Each number is 128 + 24 x the weight over its row's rms, rounded and kept within 0 to 255. Layers, rows and columns count from 0. Numbers have three digits each. The size before them is the row's rms in percent of the matrix's.

# down: layer 8 MLP down (transposed), 1024x128, rms 0.161, rows 362-541, columns 64-95
# up: layer 8 MLP up, 1024x128, rms 0.211, rows 363-542, columns 64-95
down362 091:090125123131154119161129121129102137106142111134182165137111138156184148113134125124122124100119
up363 101:170119129139125079087129129166115182178130108116132120093145157134161168158154128166102101114152
down363 108:094101110122123106086112143153162141180132084106128123124125088148172126118134116138146115154121
up364 098:113129145131117141127134077128068130162152156127141119134164159110159163081138116133157147138093
down364 090:129133120132136130139139189136135144097117085144094131121095077090123107123144114151108104117142
up365 096:137151124106135172110090134110131101118115134129092139132131149104153124115143098083108152109074
down365 091:117123145121137121149153102129074152137135139151144145131107121137151123135121095106136125135131
up366 102:134101152125154127135112104108153131143164156087115140140127153133138136130152097126149078165100
down366 104:160112126163116123149119177155119098102133082146100136135120143141129097127144085132135105079123
up367 094:107163127105137172098095141099106122131088136111111141132141176126135126122132141136109202104179
down367 088:148133119148115119077108116120169116157113139123132144171129175145135137104150108147160094152102
up368 097:146100148184138143162089190140120133126090125169136103140136120121102125127131144134134137133179
down368 086:114105103092140151137139134153125144138180115149053090130195148086125118158166134113134174132106
up369 099:156160098129181154082112130116089157138151130089124126125097149151099155113136116149104115129109
down369 091:104082148124080123143140124162163089075132134170121108128195099113144074140140137135156148147134
up370 099:140125116159079105141109158109117154137164094122086106140158181147159124104121112142133141069161
down370 101:110126082138152099135121142135123086103150106146112121144147127103156138116092094149113145120139
up371 100:168100093146115106126171137108074138149145116140112149136130131166130097082133140140112179162120
down371 105:096118114093101107118111160113125119168145116106128144103125112114116144103107158092093127125102
up372 100:135154137128155145143090169108107110112152167131113158105110105165133109104093102162106116174173
down372 095:122099118131155105137140157107107145137089133144127123143146148116130119131153119118141109150118
up373 097:162095053117115187120132124124154111084060140101126155127117151085108136121153164094131116137116
down373 107:153106103133132123137135111137139111113122126132112140139140128157157133142159117106132102115099
up374 095:131149148171129117111081126149108117143113151156130091114149146180112107133106143144108097140124
down374 091:161109129089188148162119106112121104133162116121095134110076140099105193115144128120159150131168
up375 109:151124110113116130129153145108148118141159128135100131105165104144089097129120107136153113075109
down375 115:130158140137137124088090120138143210164092172102121100154136111135144111137147139150113108123133
up376 103:089114143136140111137176142122112114128125118168116132154130123075165133163132115104141104133121
down376 102:143114121093111121124147137104130086108130090136129122092161092182116122145098150169103143126113
up377 094:098090112118102115106134099135130142114127123096121154108097131186104107154165114144112103120102
down377 098:098115104148147125103113136155136109117147137139136116129163098108087148148074095106154118181171
up378 100:139124146094178116067102135140168114144058160173147105087125127125104131104128166134094123115134
down378 104:134169126155101133153140099183109119119117118125108130121179158139137111127112132128117139101142
up379 113:165163085136118137114130118113165090159108144118128115133140111091122137168126127153123118132148
down379 114:140161137144135104135109153128121149124152162134161128099148139152110113100110120142139115113170
up380 097:097123153113116128171142201142083120088120113162112148117067101106143110118091155139125148159102
down380 087:147115136114119153093138117105128151160144089134113142096139162168109115176119130163097144125126
up381 098:121116116157140147147099135115079127158150152153107131169092124137140141158109113139133141127126
down381 094:131132144104075139119116122128142173133108098138158142111137158124134102134115127122124140137116
up382 110:076132119135127148116147134112163159150140138158068076156140138110129075148129118145143163078133
down382 118:127136149131116148148143133177092129105127155119144140130122135130137154163075100141120105147120
up383 103:137166104135136117152147102133105120101129121142133125098148152170098110109142132162131120103166
down383 103:160131158102112084088154130104142128109153126126116124085126126163131087107096131103118146129074
up384 105:115109157140123113123115122147132139111142091160127112156146129126122099142143108130092103090101
down384 109:130160149110119159142151096153116163103180131121137148124105099160102134116085134141127118144121
up385 095:145130109185129096109133128104126109124099129157165101157143141105125111106134143107087142128154
down385 096:118133115129174139155161108132158142153149096118112142141097100127143149137149146118126127121104
up386 102:128155168119126132137108137111191096146128148127176141118116140139129145121138099141122088141118
down386 094:137122140151125133117136126139097140090114163126139125150151106149105122128124098149128174093125
up387 090:117123153108083092146105124098141111135147120153108151140141155175154121114112127136144142149118
down387 084:168125136103137111095113129142140124124083145131137103126113120137152172066156116163064122133143
up388 103:177132104088165120173106072144141114138157119171088144165123122132134106160131138119117085091160
down388 104:127145104149110094079135079090125118138121133081185119132171083138128122164157106110140171129135
up389 093:142128150157162134099181117112135115136107123145126118160145176093113107156135083167119143105176
down389 089:108096067108135128157103126126112158128150121126104124107099117127125128111143114108145157102143
up390 097:141120113126107128083178164125158118082090147162133130147151155133122146151139172137096106121166
down390 089:123161146117110144171122132130058136153149099102160103104121127135104160140110105135107124147121
up391 099:139120135075139154115133142110099119142108164103091152110167140134152144128104074154130116138085
down391 107:105171103101088138114126149147108157137129139122116143102127127103120110128135088122110117123099
up392 091:113098128157143133106118106131120141121113108108172145144124090122151153107103128124196147174091
down392 100:127134132114096126139139140125125113115116167173116137091171148141123118155155104192064121101162
up393 097:120096147111129144122126156142141113156154094138140197098123175120130141162188142092121120089165
down393 094:137118147129179103120108122065088118119100152131143124130157102114172181130120148164093147174122
up394 106:116147112140143106077138128152140131111115130133169104089156086128094126149167134121102136112167
down394 113:162077120142130129129132147109115117111133117123143127130150113117193128189143186139145113132142
up395 091:147094116076115136115095123169101124132140149148190148058126157134129163116149104136141116120149
down395 098:147130098145164046143112142127146128119086106142120097088152135095137119086120149126118129113148
up396 102:096144138148069144094104170154128165140172124123155151124139124123150143134135124122134143096083
down396 096:140122099142145133136113171139183123107118137153115161109166169089112158157097099113132140170151
up397 106:110136153135128116145142144173099083146154167159107136132086127097128101122144121108142146143128
down397 104:134137138088135144145118093126117158129109142109147149133161123110160097159121093149136112115141
up398 099:126130168171115137110113114130143136156117173113130098129124085128155141082119154172112120124150
down398 091:162119128151133117070142120092181124109145107109148094077120144148098110104157151141138131066141
up399 100:171132118132115131082138121104175093105130118165161138120121173125115132125161142126081153120137
down399 095:118101079157144187156140103110112164135144109124126137117156110055141104157097148127114176148147
up400 088:129157127127116159120142128076096155149080118116096153138133125082123133151150137123126106083110
down400 090:143141114103103111090092173157146078137170131137114106102161126146109144099099169121145145122123
up401 096:110131116105133157126129128174111144123152166099112102123148151117111117167137102130151161144118
down401 103:131139162161119113085117148115138119136113110145144166109107117096129107109102167129122110114123
up402 094:125135126134107129160138182128125127113167123123181118140157150133090085142108145120113113174133
down402 093:146176110085119126135110113118118139112110154133111134111126091112127150146157133116135125083154
up403 095:104157095116130133154155132097137106064149129128152101125131136156154121166116134145085075100142
down403 086:115125156121122127080089159074122117177114110149131143118144140123120112081095087138139118152087
up404 094:108136124184114130126131114080106125156150122147112093162106097144097139137134124105117130102127
down404 098:096122128130134151143144115156126146152140113164132131116162075182117086113102177102160126082094
up405 100:089095089098154117145107114098140188132100145110113121142172137119106114114154147115112125090091
down405 111:099084127113114099138114121140167114126166117182145158154118125134140170133144126118115093179130
up406 092:138134134108079119154115133141140100154127129155099127143106181133090135150123114128105173112113
down406 095:117089114173141151099108172153140119135120106101094126183078151103171115108151115156154118138166
up407 100:137122120155104107115147191144141101138180140169117141113140093141114151125114086115071138127144
down407 094:136083145150173103137134142114104131129120101105142115153115112143141122131124164130124152145120
up408 093:126128101123103149107121140149117135091140124121111139110126161106162173166139095198098128085158
down408 101:138121121071147156175117129150121157132161123136106156142145138144140114134151128131149120152075
up409 094:159119128138125127147106132114125166134154127125122154111145144129131158132131129136118121163095
down409 093:115099106101113113140128078147161143137152109126142122117140118067119124126141137137167161146153
up410 093:136148106129128138125127126123147155134135126142097085180093163170139086119122130161114150116103
down410 096:122140102095137064126090176157129130129150126124091100124119078126125178167123134117117127136131
up411 101:129126106169145150104135121149139166115136136146120089087131151130147156132081113143104117100099
down411 105:139132109150124154106115125173128142148117105113188129150125080145084141109101121130114149148139
up412 092:117100113174135150144117159130098151160155150122069166079113164158123164111167123123097133126148
down412 098:080125120073128128164117110155138112127122129131120109169134108138086122091106164162130151130123
up413 094:100136117119119139153172155106150144148118151132100115141112159112150106127166106127111161140131
down413 091:143126101103098101143070098151120153110133115122154157138122088125126135113120142132134093087135
up414 101:070123113120102143146093115119174118092173090126137090166122177120184140128142097148102150153116
down414 088:144095147160140116121104139135138122154183139116163178119105111122127104120164180128169101142147
up415 091:119127130141120141192095107130152140109110149130078138139152147150107131092115094135185116073105
down415 085:093123134152143097108111140105155131093147145151179080120097129147155124161110140131110085164120
up416 102:105089116162144119097106109115125109114148166149137108184121116148178099158129096160136179105138
down416 094:140171126145147130142150173108129126123126052097109154087115121123100145110127125092118126128140
up417 103:140122167138141151149126114111148205184155125128137082125119135134113138125135084147117147160089
down417 104:142156131080117060157121139139103126148132185133106134110107099127131114112128149108096095113135
up418 102:115134138161122168136108115157132083115132148138108105122155125123124133107140162110103134142138
down418 098:141110131102142162100151074106084174102107128104121113112096105111109164109107117114133122158154
up419 094:119146160150138095152121083139144152124113134108140179102100121141139150161126126139145113113120
down419 080:113100120091126111084101120094122101117146143107089084162128165100151115112073133132157145120154
up420 093:084149094137129094158146119188166109117136117132127084158081124138119114100119093118081109115137
down420 089:166120119067131130130149132139104109138117117127161116136148099154139111135124122126142146142143
up421 098:133135088129143109159166122155137091122150114137110134149139103140097158134144095117120119137130
down421 099:113156137123137152148112126096115093144115149141133165130116064138166125162118105125110129175150
up422 099:172153092119158112096136098119117157072158112178150154106110112123115144147110127145119120156119
down422 120:130169118147192095080123131155180106123135129151149090104126125129146126164124090119106134123121
up423 102:091147138146169110181119129138141088137141115105106169120140161138140148098113102144081100127161
down423 108:123151118110087127174119119161112107130141106139107112146101089152135120133105134113179184143107
up424 103:139110149145116112153143159151112112136117131125150139127148094119163073121138104143127160134106
down424 109:097105115120121118125139200147108131105159141112110128170167137088200107101133106113134160109113
up425 100:143118114115142177151172136117082145125114175117138127138141108115080130133097176127158140081089
down425 098:141119106155139120108096080145167107143135145129143124120152156135132156143126119124124102189118
up426 105:135140127080169122112134133133147144129105129096142094136143146144130126088116139112104139134173
down426 104:133131113128160152151174164148108178111137159124137134122167139161121095112082140127151149100098
up427 113:142125168121091082109137120124138139126134142130110124090126108115127134143141110143119065153126
down427 111:157138180179137149131107137114130129136129137141126171125119058135115105146120082100136079137141
up428 104:128124123120106123179130142093143159124156138083156154105146095156160119164148106134123134111152
down428 103:121118103141115128146111167116121146122166115084164172130129089130145161168136097134138139127156
up429 101:124078114156135123103101168155090117048122121156123122119127104114101098111127143130109145118136
down429 092:130096122109107154128153079137154094131115175146124097120138165138155136136154132146129158123141
up430 100:126129095138137151119127137187137150130138115154129149138134113128145170110113136147098126126159
down430 100:143137162142170090078131137132139154109109139127132155134090156155191186142087137116163107137153
up431 101:079113089102109142129144172120137138194130142141121145147143111152111148124157155155128097126140
down431 112:146113079116161136117201135147147112092118109095138122153145126119146141153128149120104097092132
up432 100:129148096099100118129154125127080121143125105115117122127088166094146112101184133112121115112179
down432 104:163131137167171094108100134122124131162110136086093137136175145145138127170131128114134133196154
up433 102:104103096138080105132175121069121175157115145141175165122139140135151080127147136128104121126164
down433 111:115173116143156154123110132159129119114148148123168121148133118117107126128126135152122122175110
up434 109:164124115135128130138163156148112092099103111145140138091122115120135139160143127153105088151187
down434 111:139140073132132160127155148152150144120145157167092090134097086124119142111128111128129154123125
up435 100:115129130144122126122127133129138132149117126152123071149105130130128153154153123181119116158144
down435 100:110111132149159135103168156147112122131153176096160139137103134145145105106090140066145110118147
up436 088:092124127113133151094159124144125122136139146133132079113132083125110131112193122130105136091133
down436 080:113119136055096136127121121137137145075130112131113163146150159087111088163121108154102154086149
up437 095:104177122123114112064112152157135121139160160131119070090143160118122063130134123143139105132157
down437 110:138123118118115172175089104089113092146136110114131116101104096099173143123158142125112139140155
up438 096:083130121142117171143142105076100150142106135116155128129158150066134150122100102103117072126146
down438 098:144143156159120144120139140123136136111121100122149090139109126131113114106171124136109190162114
up439 098:122148103117116192097085118093176136139123131143109058144133152144100129116132139142124099078132
down439 093:092096126117123144117104117105134103118163146127167107167095082153081147142118084107124134144137
up440 092:107173101116103126176168082090178127111127122147126119152128133163127128140132101106157135167087
down440 090:134097126135104126091074150132113115122139123147142112145128124099106120114127151126098118100157
up441 105:127100148125150102123165139165113187193109117099146137118171162140107105118174125127084116134144
down441 111:090169149098156121152116158112147117120129109160104117092141131136096132130146130154120159128135
up442 099:145148152143132098134151135066136156148120115110108125106148125122184084132099110130093107162105
down442 097:132146108153123117128115195103137078132122091140124111133119098119144131171108117116121151097111
up443 102:088134169099108156091138070133123095102155129132084170143129115140144112093112166128126171082091
down443 098:184102091121139104143108188117177143127110138127143143120158131139123132128084105135130130111116
up444 101:135123114102109134148119129107116122164151106117163101106102151119113114079148168127083106129130
down444 102:149149164145135132068102118136230146083103109116126135102164119121165104148132133131102180162124
up445 097:142165102138136141127129111126154163108107147084129125133153081108098136133164127139144122118190
down445 086:119143127123075149119111160142126121109119087113094131127110112140152085137157104081118153120135
up446 098:130142124095114108131087111104124184097139107185155131098131126157182124099108149128121147129100
down446 092:113135146089113139147131134144154113114132153103172106149086115152174109137120130126087143106137
up447 098:156124120135093127141122139100148143076134081135081147115084133141155122153138164153073107117113
down447 090:142112154097122136098128121121111100117107107115111098138078107135152080136108138142150113170153
up448 110:104147113077126110169160165132140114148085147095130103120159184145103150122114133156109142108158
down448 111:102148129123160142144151136144142124118132133110178120139107155073151124140122082114115129142110
up449 103:146121114139131149129113118132143110119141138113098101119163143165144112129112168156140112102150
down449 088:124119117126148098099158135131118102124131114105125144112086099089138128147139114143159135154135
up450 099:090135111122158123094129174124149163112137120131154145071144143081120153137088143106161086116195
down450 097:146139119123100108110107113158140102109135147150148130116124104130124127099118135136140125121082
up451 095:151111156123089123121166153107131114055145097136087158130113130173139151114155152147110161136169
down451 091:128078133149113121149097130094113155100114124115112098132125155166148140158114138110140121143149
up452 096:079146136143135108105158118135136134111140156126130135137124119122138086135132128135083098149153
down452 105:115125138155147127176104114104119116150144126097120126101152122129158115139126140134171109100133
up453 095:132131137137155182133113101165115138103104110106120120146163136115103131124098112139120100115149
down453 092:131154133062143098136122143094118158128141098110106104114080123146119120101151161156143152146121
up454 104:098155092169150128147118131138121135119142141130066117099138120102064109134176117113121118150183
down454 104:167150075139145115169148134160144122121115126142170120076150114101114090130187112124141142103137
up455 108:095111138132095123131073129105161136103170139109109129160098130129158100136154121121103163169114
down455 105:125158131099151132131112078120166123170157099158126149148147148093135124138092148132124120122114
up456 098:159129110123144072138128134124086152142113128107123184109136119145110144088132130160112118140108
down456 096:123120166130117088084125124061126092092140142121121107130177124116114131103109116096145164087125
up457 106:153152145064125126117155132134104110126118150130095108090164098183127119148095159134110156143102
down457 099:132082080141136142139114143129105098113181113123126152144106125113136145083120109134173147075134
up458 095:146147139125117144124120134083132086149148118161113121188137150138106111108134135123095152124155
down458 088:100146175125129100156103111132144135095115107096154160127148136108141155125143135127151153141105
up459 095:124171143093159099114119095102134115120142158141089121147113107114098120163124143120095142110115
down459 091:103106127081150121096127111140153106121133110139151143120113102161156119111123166127133149158149
up460 104:084150137184115111068132099160128146127113121133119132123157117145153169119158123142143089149141
down460 097:149099117126135130167096130127100128124139127134133133146127136085129117150130094146121168140169
up461 096:125118089095144156145144143093107139091114137144124144113139110134125092165083120098129119160078
down461 105:122118147133131150149119134134167142149110124132138168154101114101184126140144143099132133129141
up462 097:114135126160103133135135141130132144105094123114145144114093185060141129110140120150120088161152
down462 093:144108133124135110116144129115135137168136138101141102126188096147164117102136151111132136142082
up463 087:132175133142113121116134105140168136118131112135102105126167119122139149133128152152136139180154
down463 083:095107138139143147144108153071102152116164126102088115144110118127162112135170102105089135145145
up464 097:167130107097122114147134130189127091069123166097139119122112166128116180125131142145112131141118
down464 093:127125103193133111132099159078159101159127152153124096117157103128173099156104153124134175134161
up465 097:114103155124116125098137105117099154100116164169110147162127111158138117125132132131092150167131
down465 082:122155140148140105100125103130178138170148090068112128136121126146121129144163108102130104119147
up466 088:133086141095099101119121131150146172117142165147114137112156101118145111111154078121127096111119
down466 090:129112163137137113099162122141098116115135111121162141129114148121166120132145095073104096149109
up467 105:115096118140163120125138131140151123153116162122141127143113126101110153164088150127120115112112
down467 100:117144090137159145114127123143117138128123130097114147129083137135104160119117128154094119127079
up468 111:098096149179131145160122106115108144162117106160120120169115080139112100131147127144155117112150
down468 106:164122126152129111092145131146101158148146133149069125107178107132175144106158146117148071112125
up469 097:144119164141099083125123126105103125132135132144146114123179105146114162147159116106110137119099
down469 097:096159123121147125143135160151138122127108135116112119146110169099117089149113137153098114179135
up470 091:139102163146078153120084125107157160107118132119070151120098130131198115135132110140105142100136
down470 097:121128152161126207097150144102151119150121132120108117169111159138156114105097163132161149150103
up471 098:110106107147137141121174107170132165148133118150078154112104124122089058102147140172091130136136
down471 105:136120110163126152096093156099129139108098108135155129154093174121133165123119131134158130125110
up472 105:120119106152115133106106127086108089130130125107162123136178163087147099133121122118102080113125
down472 098:143125127139122109136168129171170111128152142156105132138131160116108132146143159055145127076136
up473 104:101124132119130195139114203128167151116153104124116124141156176077151091150134123107110151143113
down473 107:127163146132158093121133145136131107135114131162200107123106091135104123149117131133148136133100
up474 111:144119142126165149143128137108149117106139105105129124106133133144133164152118130117098147104135
down474 108:097143134135179178146084129152154145118124105089088159107126116125095123159111135161104089155113
up475 097:142078140096126127118098107130160138154127098097169139145149147135126128136136101091098139087139
down475 101:121088134142144141111086157123186133132155166120117124120110128126085119145111140102150175131162
up476 106:134110092126127145164178140148104128095128183141092161128137118094151157125134159159163147163118
down476 117:083187101150181105140122093150121127155169133161105113106127102150130138181135135182158141160155
up477 114:156137130132141138154160165126086121103110117126062136076130163106105163187144107165123143136131
down477 130:134127111123138139172130119107158137138087129129097155117148150152126141134108130157125167159119
up478 093:147084140189147142119126129121121126137104161126133094111124126145141152085090169163112137093134
down478 088:152093111136111123129118159143160132154137114141097139119142117132062109119138099125153145152138
up479 099:118080106132137111107105121139142121097158133155112131107121158116164159118128116124115164172107
down479 099:107111097105087111127136121116169138106143111110145078128156099156131129127152146079138142087113
up480 094:125107124062081129076135151140103165174099193148178129147124133088092138106163112144106100103111
down480 096:154118109124126142125110070136101137121193107130111181135152141133174112136088105097097137144140
up481 112:119133111149195101125112109084145127097073162090155109126128155105137158148134063161099149116130
down481 104:145158145151109128105132120124130146174163119166101087178151105112154067149108149087100135106154
up482 095:123078151145100163113126114126118111096130090138105176128083134155127147098145107133100115136133
down482 087:114151121078149082073153145118169134123098155105153135167166119101139122129164120136171119128107
up483 097:142129084116129094104138145156112167151105122110120131160127133103153134114162127151109106139111
down483 088:096111124116128180120136105118124102064154141159144077069118064129122102156101102120142150114134
up484 094:121100174114087118125117127138132101175150122140112062149138122118133103201187113149117148157125
down484 094:160156128150114094120081115154110154119141190079110130136122115140124152107121107114121130157103
up485 105:137175197075135139104090122163132132133069137192157122123158119143130140146147173113120137153123
down485 118:129118150121138124097142112155090121151105153130144137140163112136105124134113125129166119107139
up486 097:127091126101115113141071114072109075132140122178149143084165131144143120128134099153138074141124
down486 101:138102126134139109128098115135142136143132110162140098125132150126154114102096138181092161067104
up487 108:107102103143135128127137132136111142144152135113155076110119142143074127130136145150078087129115
down487 097:110143088123123104133115083157144107108139117161103158139130125139101123096126108111157148125108
up488 097:114104102123069111125135145121099134123117154098148139126106104120162120178184141125082159077126
down488 099:110139146139129124150112104134122125157116112114099108129169071132128085178113128132113113136099
up489 105:116130100107070118168093143128091122161158169139143171117082094171075122086183141118136104095150
down489 103:135176116167171159160108133160155132122104117109147164125151156081126144121089107152148137151075
up490 099:144122129144102125115151137140113112126116146157155160137143100162112142139148114115138167163123
down490 091:124094093099158125154096092104145133114140156125133096107144117130178122130129145128175141120154
up491 099:150122129135129114108139152108164110121114146113115133115078150127124134087095190150104136105117
down491 090:106109135081098204104121124122098114128157141159133141160166075165126138164126072139159078158105
up492 101:104131170142159174089161137115152102111118122123150171142155139152166144149138112181108132110122
down492 093:148139078130079171132124177148114164155127150096135081111099131114101083141162115123124124139154
up493 085:111114136132126123086150134143109119082178132138051142092115128166136140126129104139125147145115
down493 089:141148164142117139095118126128140150160122129123148135164152154119126144145145139166112117115106
up494 104:151157132078148142087127135095106113157147140079143124122155151101169162112125091142107143110183
down494 102:143122112155129124080143129132157136134132131104156115122131112149160150087095149084097148161151
up495 095:136147158164121147142103152133111196105133144133097092156117126107142162085096119165112128129154
down495 103:143107105153126120137119107131109120100147145125185165113098096124134158101108106107106117119145
up496 096:094106112112078123138160154073136089121103124167142103143129129090117125096138120118117116137121
down496 091:152166154102145143148143113173137153154128111110108139130137076139151144123125119149173155112118
up497 104:129091103115124144138145138096126130118173105171128129127116125106093121150116127085119111141173
down497 098:114141117133149187139090115143132100129129125090104119091089169159108121135125120143139106160140
up498 096:134145130157139114150093146163077065139124141124111149135137108153108127130132166130121156156075
down498 095:141134031150088119110140160097148155138132131135121101113164131123125124164122137151131103116113
up499 101:105149133112136135179134119113145178156144159131123137123150186152094124124140105098099137086057
down499 108:084056120099067136136122138121091123168149136145150148140102152088120132108130091141095105126171
up500 112:171111131145147133130095136153104134126124116105123118141176151193121097118159120153087149124132
down500 104:083134181128134107110106162131122120103158162139151116159134122171115125129153147113127130118111
up501 100:126149088148148127138095129074138128146128104049092123141126118112117136113138110156105118136131
down501 110:118151163132105112080152126081118101130101140103167116131120112162123139126092142109113141088104
up502 094:149079144120141119117114126095113109137075134120159139139142157144122113149117147128115126120118
down502 086:103123134103160121128087162130155157124084095131092130108101148096118105095124126130136104121106
up503 099:103110124122084089113164121082144129124157127161144167154121140163142130072105137158116106149127
down503 095:119144141151077145139110111179110117205122149138122064121175107137126098165154134119142114127181
up504 100:149125124122122102144138102118084148129128123095194109136126111115139129159156125151117104133124
down504 096:106143093154098118153140093165069095175115133142135173163145135127111143116114107091132122127190
up505 104:161135132127156147135168137158131121084162156140100145160099138139134126144121113130080117117128
down505 097:138164122130116126140125190137148155141173126083125108141106127131118102141123176169154119152135
up506 105:171107116120157154119122154091123146111111112106130154145100112132127137129149163149145127125183
down506 115:189131135125161141110130147147133105084159129103088142121143118185144128120148158084145137116151
up507 089:171153109108134111146118119170123075160129113140131108134148107115098097121143171110178113107173
down507 092:106149163151161132111122125096128145136105141164157098121169143148133124085119132133141144148092
up508 104:130165194064091131143133142163170161152179152125150159117124115060110128143128116159135092158135
down508 099:130137160132144113123159148181094093135074107092103088116109139135149116112103129073109123137090
up509 096:140143125140116085116140129150117148098106117166109142162139095120154135142116145129101134127142
down509 088:102162206151134127138103163127104110134139081105117135140115105114112129101177080144155127123093
up510 097:143154098132149135113155164120148167155118110127170121129113144124165140117118123145080088117068
down510 090:111106159135132125146081099142147085098131147127094160125142110170138114127149133101135132116161
up511 086:118130129142124099075116125158142159143137152129151116166119108171060171125085103172108090144162
down511 076:109106141101144184177134138111131125094147127099105115116115159114163119133149122107141163109106
up512 109:128095110105143189126106123170131068091123120153107148121131115101128111098156143115093126129184
down512 111:097123109144160125142105159105146146118131093087125133107146170131151106094156162165138126132143
up513 104:118173120113078155136094142112125081166160101118115143098119088114101115152144123147115162158108
down513 098:149130139128121136129143143114156095137081106120122096161165186100142103156108138103122117130157
up514 094:109124130103089158171115142130106111129097137142150140137118118101108125149151101133153140112081
down514 091:152153134111134138117141102161119144161154127130121137164144122116126118115090121127101100117166
up515 104:145160141117105106095118169111147115125127094115102154100117108124099123138164142136111114133133
down515 114:186100116110091139128101137145111150143159156135124124085135132135152121129124117107197103179132
up516 118:102114116101130119154135164122142121143135126140145131159157127104102115156161091152089111133127
down516 120:097136079090116124132141121132134129129124114156117124141115112148130081115163109123144090176108
up517 098:139129119139148160136106127137106150136141158118117158117112122114132127125118131137091134143105
down517 101:126121091146112074129099129058097111130101140140139135112138147146116168097130157133146125162098
up518 100:120099130120160155116119125146142094095162121110126148150102103123115109144107144157084092107121
down518 107:138122085123083116099115101113149124099116136096161133142123158101147160085127127132115108138114
up519 100:086142135151080135163102134119118139148120148163124091152124097122114125152112110143106203088101
down519 094:127136143143172132072131125139165081141125088143105139137114140091116150122124130154112075170143
up520 091:150113135102144170134168147161067123131110146136150115110144136126095127143126094137115137173091
down520 083:133121087145144106098105100121165170142109146111106130112139164115134148137125120101117130135130
up521 096:092136098148127122139144109168146123110134136128159133099132132120086091124154140116124124156118
down521 089:119132121136155089135090136126139094138132088140126136125154144073140143134093100159112146118113
up522 094:174140153143143138120111135113116126081149143135107147106081090134143147147108105158142117111130
down522 093:073129155158107087152152088147133109116101111089106085139150162092146123142147095115130139148121
up523 104:141135108113159113127108115143160147160092115109128178059119134076108128130106142145106117109178
down523 104:119113114149121110146119151102150166085151125111128104125152140150123158142139115153157132148131
up524 109:122127119114150130114138131148128115118084124130131144136159135154105156115162113149110145150114
down524 091:158151149134110100130145141131134118117106143140093124100153098117126119118161158140110135105118
up525 095:079104122088125165120088116145126153110123137092119129125109133156099162120134084134118090106117
down525 101:095100140164127127124115098115144085150106171097159101160107144127144127148152116138157123192120
up526 105:127153092093113138115131097086110133123107123117124146107122163175143156099156147153161143140113
down526 106:148105136164101100132078181081139134130136110142078053146137139159078139127157103106145134117144
up527 104:077141123147120103122143077130142072126103127126152096138091145114094139118105127161149145156157
down527 108:098121136149134118160100136134124142170111087162181081117121114110155129137108093117167123105134
up528 102:140130139086084131112156109118126115120161167124137135117104137083103084120165151136127091150135
down528 097:114126125119085094128164099148151107138120127180104127128125122098121163135105154106100129099114
up529 102:088108126147167188126130112090099120144103148147135141105123127135111096145095145128104113083144
down529 116:158151120131132124109141104072171116117088143146121133137124170127090128142078112086133110139167
up530 099:160134140152134118122128142124136176134143114099148143094157094130114114111112145190114114153137
down530 090:071125123134122102101132101110094126131095150135161137153126143129102146120116132121160150149114
up531 102:113126136081109152184106145113089125151115170138119131145130100093152107116116139128169119181141
down531 117:044108098158121087143132143163118098114159087152121133133114141091090159152152111185109161126137
up532 093:163146097133115111145127072090123142113115146163089113155109150137117114130136131178170122148112
down532 098:134126113126128112126145141115161118140114126104107125142109095120118164109152139176078077161164
up533 104:108137103101133138086069152144129129129133167103126139138110115139072173128130131130096095109172
down533 094:149091138130104098160148096086136126142111096140111130119140145148118166133140089164167138152115
up534 110:097141120175136138105143138127129121115160132118136154181102144126138133111150128143095157110096
down534 111:162095106132151133150135126137082127092143136105181147133142166137159118133109107099097095126138
up535 094:074149102116113186090120146132155123124153141109089150125135099131135106128096146124109121129173
down535 104:086098098126130132109129151153136063119108128147115122128114139138121090127098105127134158134122
up536 103:121128125105106148104129143110145138177126140141121152122116173102146174164103093139121096098106
down536 110:125122125149151098100122121089143132121138152127145153088158130146112115156140102124153124119109
up537 100:158125147115162105120070134160136142118138119151117138140137121134180119117110155155102110124090
down537 098:123171136118080154140168130129164127141085138086118110156106170175108164145146118099105116138119
up538 098:128101122146149136150126109132098102144107141135088092117139132118159123120101156114149156132154
down538 100:127145144134097092144118137128097081096134134122144146126143157145101146097156120130130107063085
up539 101:130092167157144106107108086109148141155093144161125137121134104072161112162122108139138101161164
down539 099:164156131108094128117185156136123150140179089110119152099095139146122133106113100157110046116105
up540 098:111127143145083122144124162127059146136126124179166118087122158136142129111176127106112151153106
down540 091:150143098129119142126107124117148112109096131128099171166134111131102098153123140106134114102146
up541 103:119174139097100126113134158100111122140132126131152158141114102102113111164134180106090072116126
down541 117:134128132134111111158137156137121137123146124089106104139115149092092114123120141169123121121111
up542 092:119136120156143141126078132170113103121107098104131130108157093109132116140086126139098115133176